{
  "n_layer": 13,
  "d_mlp": 1344,
  "norm": "layernorm",
  "norm_place": "pre",
  "norm_eps": 1e-05,
  "qk_norm": false,
  "lr": 0.00295,
  "lr_mult_o": 1.1,
  "lr_head": 0.00758,
  "grad_clip": 1.0,
  "decay_shape": "linear",
  "seq_len": 1024
}
Each number is 128 + 24 x the weight over its row's rms, rounded and kept within 0 to 255. Layers, rows and columns count from 0. Numbers have three digits each. The size before them is the row's rms in percent of the matrix's.

# down: layer 9 MLP down (transposed), 1344x448, rms 0.121, rows 240-352, columns 280-335
# up: layer 9 MLP up, 1344x448, rms 0.113, rows 241-352, columns 280-335
down240 103:155113089122076158118153121133091103134101156133116128145128138118147113107109101153109113118126098108119103106128134135132136115109158140144152091149160082126123142180
up241 101:145153132115143142119093190161137130122153154160106134115151122127122148140107131149129111095161088146131148108136128149104160154165133125122189121140135125099096136163
down241 101:129110172120103080155092139153140137133122165099126131098163125127167142127139131089164143169145123139188119131117150096117144144091159106113140144123160115108149089118
up242 098:096110119140142135153130145094124099125149082179166131113147154175107135145104112149111126094166126149150143152144151154088172121134127131118167112156134139126161148126
down242 094:122144144093166149102103109090127114154158112178061129115156141140134137089105156156139186140096106120087084145131141115120167091126137113159139130118127120112153124116
up243 092:112114137154122131115141147122162170104097117161131073108113123116166168119101083106131114107142134138171126095142164127136085123183107149168124159119085132142103148171
down243 099:135157149164114085119116111164164134084123134120145119160148140103088106129126127149154142116187143080144123118124157145113177166140145145126103117089148150110162149116
up244 115:128142113129160142176136124116081135086133114143111083152113146119142141140119164168129106132140082121175126134131119096138120056116143120124120164149128169121133160149
down244 098:149101107135133114153094079123105125166128118115118143138135126128159116133126126122112173154103134132168132123078123102147175128153122153113091130116110154118157131154
up245 108:114118132132150109156108135086072089098121086139100142189090144113173140106133167166119169123142114131092080142101129118097147157093150102119102100139135113135135173124
down245 103:091132088117124129121138111147164111151136121080107121134147148161114133130173125148078148107119169115080125129087139117156109103146138105128162126098180110128173157137
up246 094:127129137151143142108139123131103163060129104144169116144120146141104132111081132190140135129100134110143126098095135118108108101154173139175132114127102154129094131123
down246 102:144117153180100077135130112127155128091138124129179115132114089167128090146113141125107133136137112118144121123143143142116126184123151170099147152175118131054164161124
up247 099:140115143118171171095085109113135160117117155140136131121073133110118110115136103114137135178129109128130151144111094096089155120143149140144134096098142195123141132103
down247 104:149180114135122125103144130133163139134153144127150114151107115108129094121108100095103106136109136150121100098121139123138063122114160163123153136118126106149126127103
up248 117:154153114101096148153129094167151190119122119148134115146110097125146135097121121165137157112176133111156151170078106159137170095109123095177142118117106105110166156157
down248 120:141135122092088149179148106079098142110132139123134151121142162109092164145137146109144142121144141162171144139108119081147122120116143125148132156136161141109141125115
up249 105:151116103168118130133096098123106150103112113123099127161125134122152128087144118129156140075098159144133102143138134126115139111176123145126123110106074108107107164135
down249 103:133118133105099139109141096143087114081188120123129112095113158127160113123108108090134148074107144123094142132113135138150138160121094120141125123124118117091097131143
up250 094:166146155132119151149112107128104154132163085159112111087178151083117150127097122119130127116096102171137104125141125098163138109121080142129145111145156115128159181101
down250 085:089131145108142104091166161123110118117109098111145106117128140167152128153132174145107139123111100117134125135105145190059123115132148129149089128109170170122181174144
up251 095:121158103149149112124121108122162127149108128102152149117166153140115124122143114108156131128094149120120148101126131146087117137126140157120106113169145159131096087156
down251 097:112111110098189124140131098091132098110145129121117131084114128141124168097132162154139079128137113121116121080159125137166106117082106103134137117140126100140150128143
up252 109:121136131148103111111127142160090128159131118149140160125114123112135157142103153127104145124168107165172152125114089084112127134120166120141145147131141127121157122110
down252 108:150104138153151109151102122134138131137152164189141168119128119130113163172149081127141088140146102132119138091127138126085114118127137078134164127100115103100136109129
up253 099:141141126129091128098155116118107130161119102138132081132149136088092163136146141144142166126123102147147168120091138138103154115118110143092113118117135121142150155133
down253 108:130101135154163142165108102106086132133151145108108162163148112134110182109128132126100101124131094111184108154151204157155130123124079126098150070125170158124126153122
up254 091:132106097187107143145148091148126135157119072126126141093139114154115137126146108121156140106122161122134127123142148146112079127120108131100137114109117134123143145121
down254 092:115123071143136066096134142167102115123111089137140160109164149200127115106165092136116158155123183170122161104110147118151121187099083089145155133131168149100122165159
up255 096:132147088178133104136128132144130110138106116133108142111124114102129175114143173146151133134122152129137100123114143105136181142150101125102161111126100122127130137127
down255 108:144146094115125134147167123161100091150103167130147112116109118090109142102125124093136096140145098137097146101155178142120164099108111136096109157139119140136102184109
up256 100:160151171134138138122135147077142143129127114101066190112082157136152158145148143134043178156134132119121136107141099075136107171125137147104128123125148112121123118129
down256 112:187175136108124140107118118102136085082138118111112106113146131152082131104148132113139158158169130133154138119139127090173099082139082127146120118162160099088060115091
up257 097:139141147122127115108156136115148157113130132186148143129100102111098112125099145164152151169143148154124107121132090115094142104120129165138107142127093115137147147131
down257 103:104168089091125136114114087112174143104128104121132111131100146103139104151131168121102150108191084123162132056120098133127128097136115112122147133142111082150116117100
up258 113:120133139116123156073131107145178104156150104117126165114146134123150133138132097166128093089113152161148132128102069136123149158144075121164129140101095157124080106145
down258 102:123144109110070165126109157089138092138132125114118134110153141108135119110128106144125139129126116077124124171081164171086114153132136148136149104102159149130113109152
up259 102:095083099153135124131102127146080103178096120112116088138104141156105121075134124112146148137115134104129128101094141124146148124114146104092134148127122128123186098147
down259 115:133108137154088110156099147145104102123162179095108130089135103142110130158096147084136072146117119143158148114137113121159135140121156129113110112144119122144152144105
up260 112:103102161116113135128146112134135168087121085126087129151119115161155128129120130137134086141098147107113170122137129103155148140147102126139146142166112141109118127131
down260 107:132112163127112123105131153096115141125142117139136147107095147093103101091121126148108125130131133119128124127111131114121130140168134181167125120108156172115081176124
up261 099:122155135143079113129160092117195124123133128142099119119144077118106135152174125101088150103114139142119126129121112118115121067136128182154119167076121125098082107123
down261 099:107130134142122179108126076138151108132113120117127100093127121161134140135097125119104085110152100180126097143122116112118136118119149182093125116114162146121079121078
up262 099:114156087074123095141102113125163116147139098139178104072122135138116126087122150107085136144160134147134170108103091119088187135155114147147136118147122076158103127131
down262 103:105140114138141125166125128095115120084113118083116111100116121140120145145136139122117104121117147130140134132090125108132133120112087116078108152129127129091163129141
up263 105:139138134142130130099134139167168092084207136088096157149120193154114103169136137117146138108121158102131127109090140117135069093127106131155103170114128145125122145115
down263 109:132195101102159144136137132151138105151180141118105159119112112145156090108126102117145128149099114114110130125119124104123117121100105105134139121139143105100135117168
up264 102:139120139122106138080126131115083129112129117107120123144166129130174134117139093151126139104166144132128148120134117152083148094164144126113118153174166134093104125164
down264 097:165115100078106113136135105107085105106097137151128144124117101109108172141109138142115158131114125119133139126121177120098152123096122114098142147146165133131132120151
up265 098:171114111100142138112113156117156116121113144150141116132115127104121154084118077155152127120139135155109147132137100123119176134159127128092107140101091108123103170146
down265 106:151111157127136117113113150091160112114134128111101107137182125128108142123147117088108139113158137139110137120103163149140153114166109159110147138115163137129150097176
up266 102:117113126133162133170115196097088147140121099159142140154067139124089181103124144165162144092135144123124132130128115150133137109149153130154096122166130154164113115142
down266 104:095133147130095159109122151124152087122134099133161145129146109124134136119123136140114101100119164102128116117130141096141141147122121180100109106110118178102111094115
up267 099:155145093107107114146107132132144144106079141166126104111140106114144084129130150152119133065104143146133116148158129097143119088111125149135130126136133108164142179168
down267 100:096091094133178089132127163124160091166125122123104141110130127096135139110116155091141109142130127089112130177141113111123111107129136135155137124159117148108141103114
up268 091:147112135119153139121121100152098108188114159141147132122144177166115119134125144115132126079100170174106128116090085121142164151129132117126135112113135131117145084148
down268 098:131059102104120090127108095096113118091114081104129105130102126099111136114156146134135125140100121088171158139123148110129101100150107155152167124161111111130076146150
up269 100:147076087158151167129127102101119144103138082119133103106158112154137128140089134099164147104137174143127171125124109106115154116154104128172143131137139135124117153149
down269 098:102104134156131128111133093102121100133099109094125083141152131149125110143136130128141104123107140100115142135149117126066162141086148112115100140108158119151143114107
up270 105:136108113083140092111141120137120155125073130148082141132113145061076139138100133140107090146121142107139150160119141117109115104108070120154122094104133127122133108125
down270 108:122122080111151121146131109114143136128125132109134113111132133110115127151136168142120117131140120107104151092131145145170133077059131111185141139134133142072139118150
up271 104:117126085131165098164114160131130144118126167146095125108119134139119136097123139097111175119143127126105157140119130116090122109180109161107131106139121134135106080115
down271 101:128138103127120122127113111132136159123165149136113107121077129150085096074080133118123179166097131115174184119098101144131127107159111164102105130151113166129126106137
up272 098:175159143146097098093119137144158142142148124142155134101184120135116166127127177144091143152185145138142108130075139155150077113144123121124121152123126102109139130130
down272 100:147087133121109121134124136111110124073137183115133132128136164101103120115109183126098091125163130132145166141125116129105137112160158145102132121157136145123110185149
up273 095:139091131100112116103139117114118148159108143104089130120167086122141111120140122152148116113101166148134138118131120130122150112119090133150140140169136129126135097142
down273 102:102086138129101077116098117123142161132089125115156119144141116103132160129114122130119117104103111108094093132105102138111138092152139104144116157130184099105095145115
up274 101:149114141169115109188096127114124126122182153116137134153116118140076109103105134137137127125154097132148099136135082129122143094155104190106143129119127124173157141103
down274 100:108126067134150106130130163132128136132103168120154132125116123121102134134147106146148136096155174137089127104143128108151126117133106132082120145157131125104114115130
up275 099:133121118118104163104147144134125124129153104129088154147142103109167112138161108139184166098145129181115048153086119139105116161157145137079134144153126087116116107100
down275 083:115122130137139170163110120120158096162130131108082147149122138143086125161131137159116118142156117142150134133097098115110123121145131084167092148102144139120121126095
up276 103:109110139129120154098095176156092100135179159101120122122134102140109167154105222110124132194088101087140142088104134161139125103144110144154110072131102133186163091091
down276 100:105102081108113169140136139152129085147130162109172142122100102086106112166127155155148116129140093108126134131116095163157154135134119105165125138130124113115129110127
up277 100:133160137124138127184155134091117144117113105151144141096155097140122151148175180141121134132142138150116073142101165073158101148069112116093122106114182141161092111127
down277 100:102097132151143107189136112123129130097115103124137131125146116109132146136144125142158078104100144128140142111145181143106101116148126122108132170142138100175112122137
up278 099:132128132149141127125152131129102155128175151140087156121106138128119147108113145094144105138152130096132163105131169137100102131118141153091104100119125130164139123152
down278 099:103140124120151183097132172149134084100138138124109150120118134149143138125113098100095123139129128111109144104104113131112116166132146171084138120105100118140137151118
up279 101:139160123157170096108149146145112106135128133075095129137125133104145120087126147156119171152102093118108138075125186110108099146117102122107108174110086121080093158155
down279 100:147119105135080139122120100186124122101147130091134159144120124102135163112115103120135119126135127147143080157077184093135117170133126076108119112121101123114178117126
up280 104:125134111134098108095120121108161169108112120133131149164113126120117189152145120145105156105090112137124097196078090122154081164132111133139149100151116148094112134168
down280 114:151112102116146133098118138148162142113109092129138142129138135078130117126114150119116088079129155130136091177149084105122122116092155148142089164202138125158151130096
up281 094:139145160167150073137055127115174099110116065097119119075134144145161153116110145120092119112148124147138144107129114132127124108148086116149146150149172128162156152137
down281 099:131119134136116132175148145102091146142125117101103154127120162108079119106133111123158117157150108157116145157112093117131115146173123161131179116111130096149146117140
up282 097:125144128123121102085158156132123135107155136126121142123175168119144129137109179121113181149119149139106170158130144110085107118120133103111119161114118110153131162142
down282 095:081151102115144146128128093149112120128116129110132082133117139136139110164078119116114104088144160097117131110140124108109122103127166153109116143138160140148130106139
up283 099:113175145138124175122134128136136161116166161170177133103188130103116128134125152114104132158126130082126124102109124106104123153155142086129134139127106124136130162129
down283 100:103093093068136139127113130133111106134184130087183112131108107117079093141091079094135120151161167178129162100088157108148103141115115135112156132095099123148140152127
up284 094:157111130154138118164105177106085149188133091109163154141101106109153155140108153135130181083155134114100124163100156136110122102131162138117142156147116151115112124130
down284 099:129121141113152131116136130142164117152127121139127106123161145187154117139169166117127101154144172142134129073163146120160167136101141118133150105131158112150119152142
up285 099:081131124139148097122054105127110148113148131150106120096088118150127157083156104147122181133121137129101135128150134179158157130131129111083113133150092174098137090121
down285 105:101110107113201160109143098125113130142118130145154115124135144159078131108153109133126139085125114136153110130128107129107114096075104102103127118152133132167166170116
up286 098:117125139144143141163124115110138131129115166071155156150158141153157130125082111127091129120141084111168118126126108141129122106105124124131118110141127125125116146117
down286 097:145108117127047108136113151136088124121087134101122071124143093154163083092111131095134104122090101134153137166152149133115141102100110131109114111129135134120160151104
up287 094:137129092156122148097168135160114142086125114139114126134114110135131139097134134133135097103126127098138111137154134118157104182155169155151115159142118083137118104140
down287 095:132113083145148122107131145129168144169122130070116142154147109103182129097152142141115134126100118118098129128121157153153112152117137140129115169146126088140147108106
up288 096:089107144141109154145104130123088092126149124076124134144084093101097161107123150163182130121113097104157137148112107151131112127171152125105157095131120137134118143156
down288 100:108141126073139114159063120115163160133126127121091091118135165130093104110127148133121120115147088094151123088123162142120117107121099120135140164152132103108169135102
up289 103:123152155134150122113129118089089127123091146135142161108142107093169143110167125147099103090158110128153190132070102083142170138112134135130141143132144124102120111132
down289 104:086119131171165153123140122154124095139092118144119111107117104104137154143127087170131112103138108095113118150086149165152144112098121107129062121133135133140112153085
up290 102:159112129130109122164148136135091136147103081118164114127145114127138110123129140127114155160140120129136126122146102142155121144130151111114103136142112070120132141122
down290 106:104135164149109131137177129127133070116098104151123108151148145110142141088112143124085093125138129144157145097110150143104120135100094100144117130116109143164101174116
up291 093:121148149162153126147172110128112126148096147140137087169156139127064097157202162124127093147145142108155150131169126093111122103133128159047113131154173154133112119154
down291 092:078170109099129120073119163106138116143159160138126142085099086113158176095117141165141136083111125159135131131119125159106174188134100136139141154124141081103151120128
up292 102:158091128116114146099165129163129117120132121121133134128091080151152116127119125114160141121153173085112103110134123096114142119161084123103116143130153145120155124131
down292 109:144077106119152141151121139125060137144150103120121076160155080193121101129122135098147146124100111143158108145135119108121133137164168114154107145140118102146134075116
up293 095:120139138099121132120126124125136122089124125124115093123131140149093106170123128133090154097132138137109110112153130159145144136166098114139119084128119117114125155167
down293 100:151124132124151105124170146113143115100109145123139088147095097116181133149085129154166112142132153137089106110133116082124150120137138122138176110120108133156159121133
up294 105:128116102077139092065113125162165118132112098152082128116123099123095117088102119148124168154165139106143116120094134147119104141130136154171100090166116109131127139100
down294 094:140129113116110124128097137106157149120092156087157120105118143137134119092106096098098148140161159154137105115086114150094147094149078100129139143150145108162141129135
up295 097:126107103126121126097139113095122164110117156143159137093129113155176136124141131137143128118099121124134098123144121200126145088123100139133069097124096147126120127144
down295 101:148127123147123136128119126101137108121139134144162121125112174139179185127190163142095129127140120126172148127169166181140150102117134114106128146143124155152122123092
up296 098:121136133118091126081125049131128126149115162121124152137165125092144167133154097147130133132122106106136165145156130101123123124138077126100107154102109175144112139130
down296 094:124104169137114158128103106106145145159116153145126125112147088127087119147171125073099080143123110142104139143114151102158102162132083151140085151141146139129153101094
up297 127:115060140116191141114114093108124124117125104113134150120116102095156104089143139145141142126136126132137130104137142126143105089138155124137125140133112128127102113104
down297 126:123099133121173138123094129125132116139159138103156145102118127099132104090151093132121115120127131151119092146100151133124138128129137125115136114148108111096118117115
up298 107:115115089119127167155139115101116178127102115089138087130071127132087115157116102136120145101107126169127112090110134147159134150152139113164123136144106128129118168139
down298 106:101163143131144140154095100111153133178142147125113102091152157108120089155086125144132139119072092176170110162145169108155150123114154135119177185144062079139179140140
up299 101:116100171158089139145129139113115105104073112145136153112114067125133102120113109123119167099147104117143128137085132149183143163128103122102110118125163141146099158119
down299 101:155143122105133103134143118158143125165162115150111114153158124114158090116125141107127097129158146120085076075107159123117129164114124149098128090092146099133150133073
up300 099:135114096128139151147102153178117176137168128132138159118129112118124141142127130124129132115109124123178135158109144140141132141151116141171131114123090143143112126098
down300 097:124095120146154114134161134121155142124148124098159131159112120127150116127105146128165146093124091147149129134150142115123116115148127124116118153135184144083102125106
up301 102:111117136150119108124104143098141138129163100123127145085085108122148104153131119132131150147128113116078146140104145146121152150071118194146106113109114178110153150135
down301 101:110128159160065136137141152113155119104095103176113138133133167119115149147128132093127096117173136164114174075157107133127093134101099148131113162131130152164168128177
up302 106:077140118186121122108136088157147119100069126104112101100120102145121158133131131147108123150121110117164144154073088119124151084103148122107145116122166113151126171138
down302 109:101108126161111119090152100096154100125101143114121135132112120129108133157108131127136155120149139107143113162077118134113103150117087136137120113127114152117121155155
up303 095:131147095115117128158148078131126163135130110152116083128111124099083103144103126078124159112085099078141086106106114138096113170160111106122167116129144082110080116147
down303 094:064094172150122135119124092099116099125120110072122146116116105104150127130161176141129128162134156134119101136112151111149140115115130131158097126102153157125106108134
up304 095:161183144121100148159088104100168150107153114165109099136143127124164153093154121151113090157135130130097153107101092137108137133114088116146135179114098093147127166092
down304 098:141132081116078155126135148151125153109076091094123143101119125148121105137108110140167100113110116172154119097127151132139115098126118141114128139147086138116089149137
up305 089:127099078103104152102104151133128152113152134159104145140136182131121147138132115115132131147133155135085085128153131121120155122118104142152106082111146142160079147123
down305 094:115161140139128142124111148116163111149104131118125135160133077147140080086134101095153136139125085131108112184137123087142091145156148137126105112149092124097153099136
up306 105:139139155086128159121128148143139145069111097073165147158130127090094108123138068108154147092148147084097080169113131125133124128122137101113117127123120135184139112123
down306 094:213129110105115152106182139103125156128138092117123127157110171155171153155109148136144115105135136085136153108133095110132116109172087151127096114136155137150134154149
up307 102:157127140073112134092136196175123129129106146118139107122168145144139160179139113102130077150152093150127172108132159131134108129135126112090137160089121115115154137091
down307 104:133113143123104137128157100140105139134145154141103136114126121116104110153145118135121099148159133094144169119167137121129112133092144179141095155131128148116113152114
up308 095:120104094100075120149113151108125127113097126100131104155090147131119095093192148093151114111105168097164184113102100177120127107132100122132135193122122078133132108107
down308 092:107121121126102147123164126168091161133110158123141090155095132106129063104115124092144155113113156118102111119107131131124111129114098115143104093109139150139119108148
up309 099:171124120114157106118162111179130111124142137097141130121150110133115144155122135145157107108133129150120143152177122176051140103117165106118134095149155125102117140134
down309 097:094123093122099113115144176092150136173136116146136174110130168118135122128147149156117166095121079135163089090150166105125126153146114149093174124089152104076089108139
up310 093:140155118151145115135134188167135145127105131108117122148157127142093109153122082109133124139108134136109077141122141186132090122101134120086127165127132113178125108148
down310 095:174144100148135112107118123130098109111122108159123138109152109101107134107123114107141107107110133143090146136135154118171120197156135134121140171090072109154167096109
up311 106:141158123145121149114147120095113104131132112108073119143138123156169154157166123143114172122103152090144130113129091141121131196120129125114115143090101142114136097176
down311 109:171131169127124100122138098121135111150134123163135135125169097121153106131096120110081148108107120106116149111088101127137135116123146122111096084144167147123138151107
up312 099:125143142140124106122130125115109085115114121097079152154177119129140147154087135105106117136157153203135139151099142121147107104131121163126111169113140099134152131116
down312 095:088112101102117111150123124093078160146142087117160150129134099138125175119123100123096109145061108121166122121088168173116150146127105123134122131138105144131172086117
up313 104:126151150138154136105088151117130165104107121114066123089146116104142088136155104111140099143128119112056161132145089122103127150111086134125102101133124105140146111112
down313 105:106110126145115095162123089130145109106084106149110084118079147101123113133095131138123127169115127119133117122132089070171150117150105101123115118193098090123111159129
up314 107:126098144163109122097123106170108131104128180116069113123110102138139137135136131143155133110097110133158140117086091155121150110131128152119133158142145155144121133127
down314 100:131121140160167129132138158099130147113102133137141106116111121153106105172126180146119054137144158110145105145127130151107116113113149135149116144105129135141106126158
up315 104:108125160137150150183111130106125130129134118116117110130073172140163130095096166138157162110122151137087109113146177112086164140094110144155106133154126093146119145146
down315 105:111170143151122165164128138072124150098134137127144136126109130126120142131120196125119128159119096131141126123140118151116151089142121157177151104081131061150145142101
up316 093:104130096073156123128170165108121131091134134113123117148130125093124111186150103110112111145164166134154104112107109089145154115116088120104104115104093118123121127105
down316 099:131130119094159119131152103143140095105100145114157089130125129151145115156118152129125151150189132108117130140131123173113097164118089133102089143129121111131167112166
up317 100:160139148142135104117183110197156165132125157120057165091152121111129105127102104109114101116125149107096172169123124106102113114156169120135126115114068175133115127151
down317 102:109128145104123101140107162125110109150126090123136132099090121121122105147088116161138123109115106094154128135086127129161076129121142171104104135130147084115133120063
up318 098:158122102113123106100107136168155101110113105182095155089123132128079130110138152125159126084177135114111119112112127113117125127146106134107108117163108132103110162076
down318 101:135143115144172108126092094132110123142094137133105115077062105109146115164127151115122116127111160118138165110117132117114126135141094157082071126117115126132089155130
up319 102:099131168143101077118162177150151130149108132111085125174167124141133165143142131084127131131154146196124117132124146112173146127144108127176122106142174114124117089148
down319 100:137069134144108110116161150129067169124150121140113113123118150106102141166127136131113106174142086168135140113160106089132082152143089112172152146123105109115140163111
up320 097:159122151130088119163107091153175147126125133151119119072123085149167154164123096132138124131106112176064103129125089126132157132127151154116151127061143104146118155157
down320 100:104120105115149092136116119131137111152140178135107178112121129129157064166127156120141093089116169145152141130147155141169144108095172123142123137136138096146118131158
up321 090:138163124216118129106150146159147127102124099169104101209135133109138134117122106134146191147200174112078105115134137093134131111124143140128165128145106124179075127144
down321 097:119121126115119130110133128103101146098093119108114106121166142141154118108078161123120143127128092157098157111138101129151106169102104110147088166112101112140132141155
up322 092:157156122177158137114141143145155172117164122123131134114111138124128137125184086140109154146106153137142107143099140139113124155128108088147141150115163154124097102134
down322 095:131111103110129171153128141115135121117148129132087076124103151150094146160128123118106109161117133102122136144131120127175150142101175149121120142128158158111162126166
up323 101:111106124150085108136171114109132168129145175096116174114167129141123139143144096097145105105137122105166118132118090118165099143143136101127121140101101149162158129130
down323 099:177147137145130101133130174181155109071124137118143110113106078159132145131148153147154144115124111143118120134143152144142137109114147106159122132141096136163110088084
up324 098:097166102141063135128136105089173116121097130080147117132119132139138108091132100163105149143137124082120113133104083103171161090161089144130115153172133128064134142117
down324 107:154125130148099130153182107108150136162147141110090152103123142118123149098128115118129122118175097118121173141109130149124117116147118154094146160164120091145144142119
up325 097:145147075131143143141139114122121150118166143128140144129159086088132094129134163134091157127142094133107094159116120101107138163126117148112101118167137138133127181157
down325 100:161156108113131098137146167159117116115093092138126175130096125144133135138140152109164104095101126156142121145131130104144158124125110123174122133130183135102150158090
up326 101:157103085127137149102098133162115130132144124154137115151127135089106134139090104118124138077090098113087134139104102146128133123155107120143106127116103126153143114119
down326 100:158133113186127131143149122102121124137144125150108131178117107077131116084150116117109111148155128108150135142118173141108204167123131138113150157094131092121153098155
up327 093:096159100165096091134085110108078140160129146108115126103128120129096151106137116141151130105080114092110102153162145106131155128142154150107149165084115111139150152109
down327 101:102119129150117153144169122145131184104134122107081112123117146159116122152123133105109104133110130114104170125128137119131135147133142158124125148156100155137160092093
up328 105:143136123130126075054148157111171143127153081120102108112153136090127107158129136144106111152114088127149113105111093094107150113141127142132096102150123140148152155156
down328 110:136143126120135120087148095143139098105139121116107106136146133145104142116122151139137079140135132137100071115103131080119106102126134138105126135155132106126092133098
up329 098:131152133118175131154123083169082105171116103127130097124107112137119138143169168134105150106139137134157128166072109157122161136149152137145090136123081111147094122135
down329 104:144130137143094138162097087123160110145118137101126130105138147114100134102155116112100122081101138152110098143076131139145097115119137091148159127132097144149104137133
up330 104:108095106101183144117115136111133108127170122139094126137125142162111141134138128130130135143160110145103116139158157139117134141147170114135118163105155150082166106211
down330 098:121142149100129165064138135105069090111126142088142093123118121145121121085145118126197096109131109118120125114105157118134120121122124130106184116135188137130121115105
up331 096:110129095153154120115103150128098116160098163122169160116116093109119107079135125118127131130129135145134117122132119137129141142115133153139135116124141098117128127115
down331 097:156115112090173147107121137118094124129121117122123155133111114104117201118123080123111134112131130117152105145125156127087126147118133141166115159144143129135115090138
up332 107:181131138099137130143144111164189148120148128109124148123159159143131136133083086135117118099137148139116095124095122095112154148146163129143105123136106164131154150110
down332 100:154160125136131111086117119145117107100088131089120117117150110176126089106109112142181123118100112102127107124110087143136140089133164122148121168152116149150135155105
up333 099:145107101105097158160103117134115121141100119110134103188149128167120122138140142133120171094122132144165082102144097129167111111102168144135138099089092078110161091208
down333 093:080159116109116150121143150105130160080130153105135102103101119155070138140145161180076145179136128112098101120131119156139100135080140106096130130122141153128073094129
up334 098:138083091121172116106150125116139116132121135076121140124131157110168115066131087123156152106117120155140120105155182155139144107108099106153123129104113097137133140101
down334 095:143143086122145119147169109149188098126130126133126097119170179174192142147101179127118135138141118132097056115099174082141084123108102085101153162114054097157132109096
up335 102:142156182134119123154154096177149122160164135101158136142163110120126121117117135147056151152127098129127130114127114123154136086106092148150143120140184127159145134158
down335 103:140163114076178108113100083133115112124110108162133110118130121114135128138099162140118129122199104095148104150148101140068127094107084174149133181140114146131170120153
up336 098:122103105114121100128102101137105126111140094114140122089090147124162134150152129150142119138114149131122130154102095106087157119118142117129165117124150120157150085108
down336 108:121085076134180140139113141172134115136131108118151136131091148169115089138106119122113145142123158134127086138134124127165103135111118118167125082128146125089144087115
up337 102:153095169124101113110102149119120160110125112104086131141154136172170110114124119088141129112139145173133122151091142140140154151147120121129112124121117125147125159095
down337 101:094133138111118129102091138107138127135134104164129125114128198124150118118119107168132134132124102112139176135095137108153125162127118098063123094161129101109125141115
up338 111:135081183159123138162080163154168113169144167099128103115114140118156125131187132152092112147139160121088125113125088133077129124127137182136113131134140134098139130136
down338 111:163122117130156127120135164083133128139100116163117163138082133113154115076102118142129121152137155112159104075129152158128114109115125149110148151113088123123094084124
up339 091:104143130146150142116098099104114099136083134152117130136201141135106138163120100137128149109140123121173164138135157103133133122128142127143114164097078144120121094163
down339 092:120136123150137128128107138105130072144123132109154110136099147177117145124118161132115134122130160145180116134141121165152116106117164105122127140127162112129096107128
up340 096:117104108113089159123148176100173150117096135138128137136122117102157083103130173107103131111101104165117108128160107143157126114082159137136125165083131132146099144165
down340 097:158121124087087140110105149090123104113165128160111129131103125168134130121105137111138101100109137120102148144128129112112134125088132125158117101119121135162169153140
up341 097:118147121115114143086170143100112149070120117130106114138162145136118121136131145122125157125125139153125108128130085141154113113132110096126138153151102127068154133163
down341 101:138142126114118115152119108160139130099149120132114114149152156084096158100099153067086127129099129145168133107121169123108111119141065123128168156137152136103134127102
up342 094:092124087146074146151118120099129132078124092167121129166128109103154162114132106094112158142119124124119130142152134187181136134136118104109181090094095120085133148156
down342 096:131103104120159128137138133096103125152102166139127107125116099149124112128104152106131165113111104137170126156102121121099134090143102153147143148134155130086113153119
up343 105:111129160120135111113105144146136175115150161150101107152160153140129188168135072148153129149130159134113093130182155143123138090113162121100097146116132103122105128121
down343 095:096104112124100144193142060108117139151135137159160081103114130165147160095142160172107147136120139163116130090096124108117114159136156142103125099112150116098093125097
up344 102:138102117061126128159106132091149115164074108091178148124121139124127080117144123107123103136139123086136135115167101155113150195121088106123133137150153126123068091066
down344 101:127130101113125121114107126103091123129121180117128101088134066117171121094112156085118135112114115134119154128114125094127150182098130100124127169068132100138131111139
up345 105:139115190125135142129127137111171114150169122106134136141150112129109118129126151109100157120180120126146168118115159142113157116115169124138107127133121154124099145173
down345 100:116112113116099112116117157109115125151099120122101130071123119155171138133156115136132162142110146122128119132130118113129105100127194144125111140150134128082150124117
up346 105:118130123126177122123096151147118141108133163102155165136121184156117144105145130156109113111105151123109156133143136129126113122084165115117118119127113113158171102170
down346 103:140120157071103067144151150128115125154135156160105139059126131178155133116108159127140131099108142101109080121076095126107111140153154130109116109099154111100131083163
up347 100:140077111130136109127128151117130111084169115091098123134113177163109120133139127115129153157098117095125134115126145102151115129090092108116124083126066133127144138180
down347 099:117115131096169141191160107176143129160105117109113157141153151161127152095128132170127103136104096101121147150110110167057182129120123122172107149111126100141127130120
up348 107:119160068160141043096080116136113121171135063101121141135141162145120148118132128119110163127137111135135150140121145108119133116163125136141142160123115174121092124103
down348 121:105109125147143084128170144138120103086133126117171140106145131159127103135128117130113122147168143109110141183149146099146120140145102115126146130082124167105149130124
up349 105:167160088139136118089136114146138102112142118148073136104149155137139113152163116103139161118167099127186100108062130154063170154152104121142136115121128152127139113126
down349 101:145156096134104140150136087133160133138149106148117127081110121120150108177154164056102147085081128163148138099142118123091149127139110148105161080135107125146162120088
up350 088:132132154143116125103134134143069118145133139135116050124164116085081098102117089123139094105121090138135142124104147163171128129098148130154131092142150153152118103123
down350 089:102133098141152121126161086101138096123148122115091150089093136119137159145090144143123104134166160103106112157162130111104172155104116185148151123136152106141121147097
up351 097:128152171088123113135100136188152121136120102126113148128085115133087121149136094148177141140119127121136132168101092141094093081132136117154137121139140138129095128118
down351 102:158125116152126103146078155100179095147198125122126125118141143117112093176158134129129125141147105140111140160147135134155119160109153109107168132150118107169112134119
up352 105:139144141139140120148168079116108135079164117121114127137129144110105169131148106134147118137130125145123109095153117180148138082119157136085108123114166148114126142126
down352 103:141128125112113138116127121111108131128146123135140120174148117168159106166148106145110101078188120145094158098108095116125104120130108126065142154096102099176138090108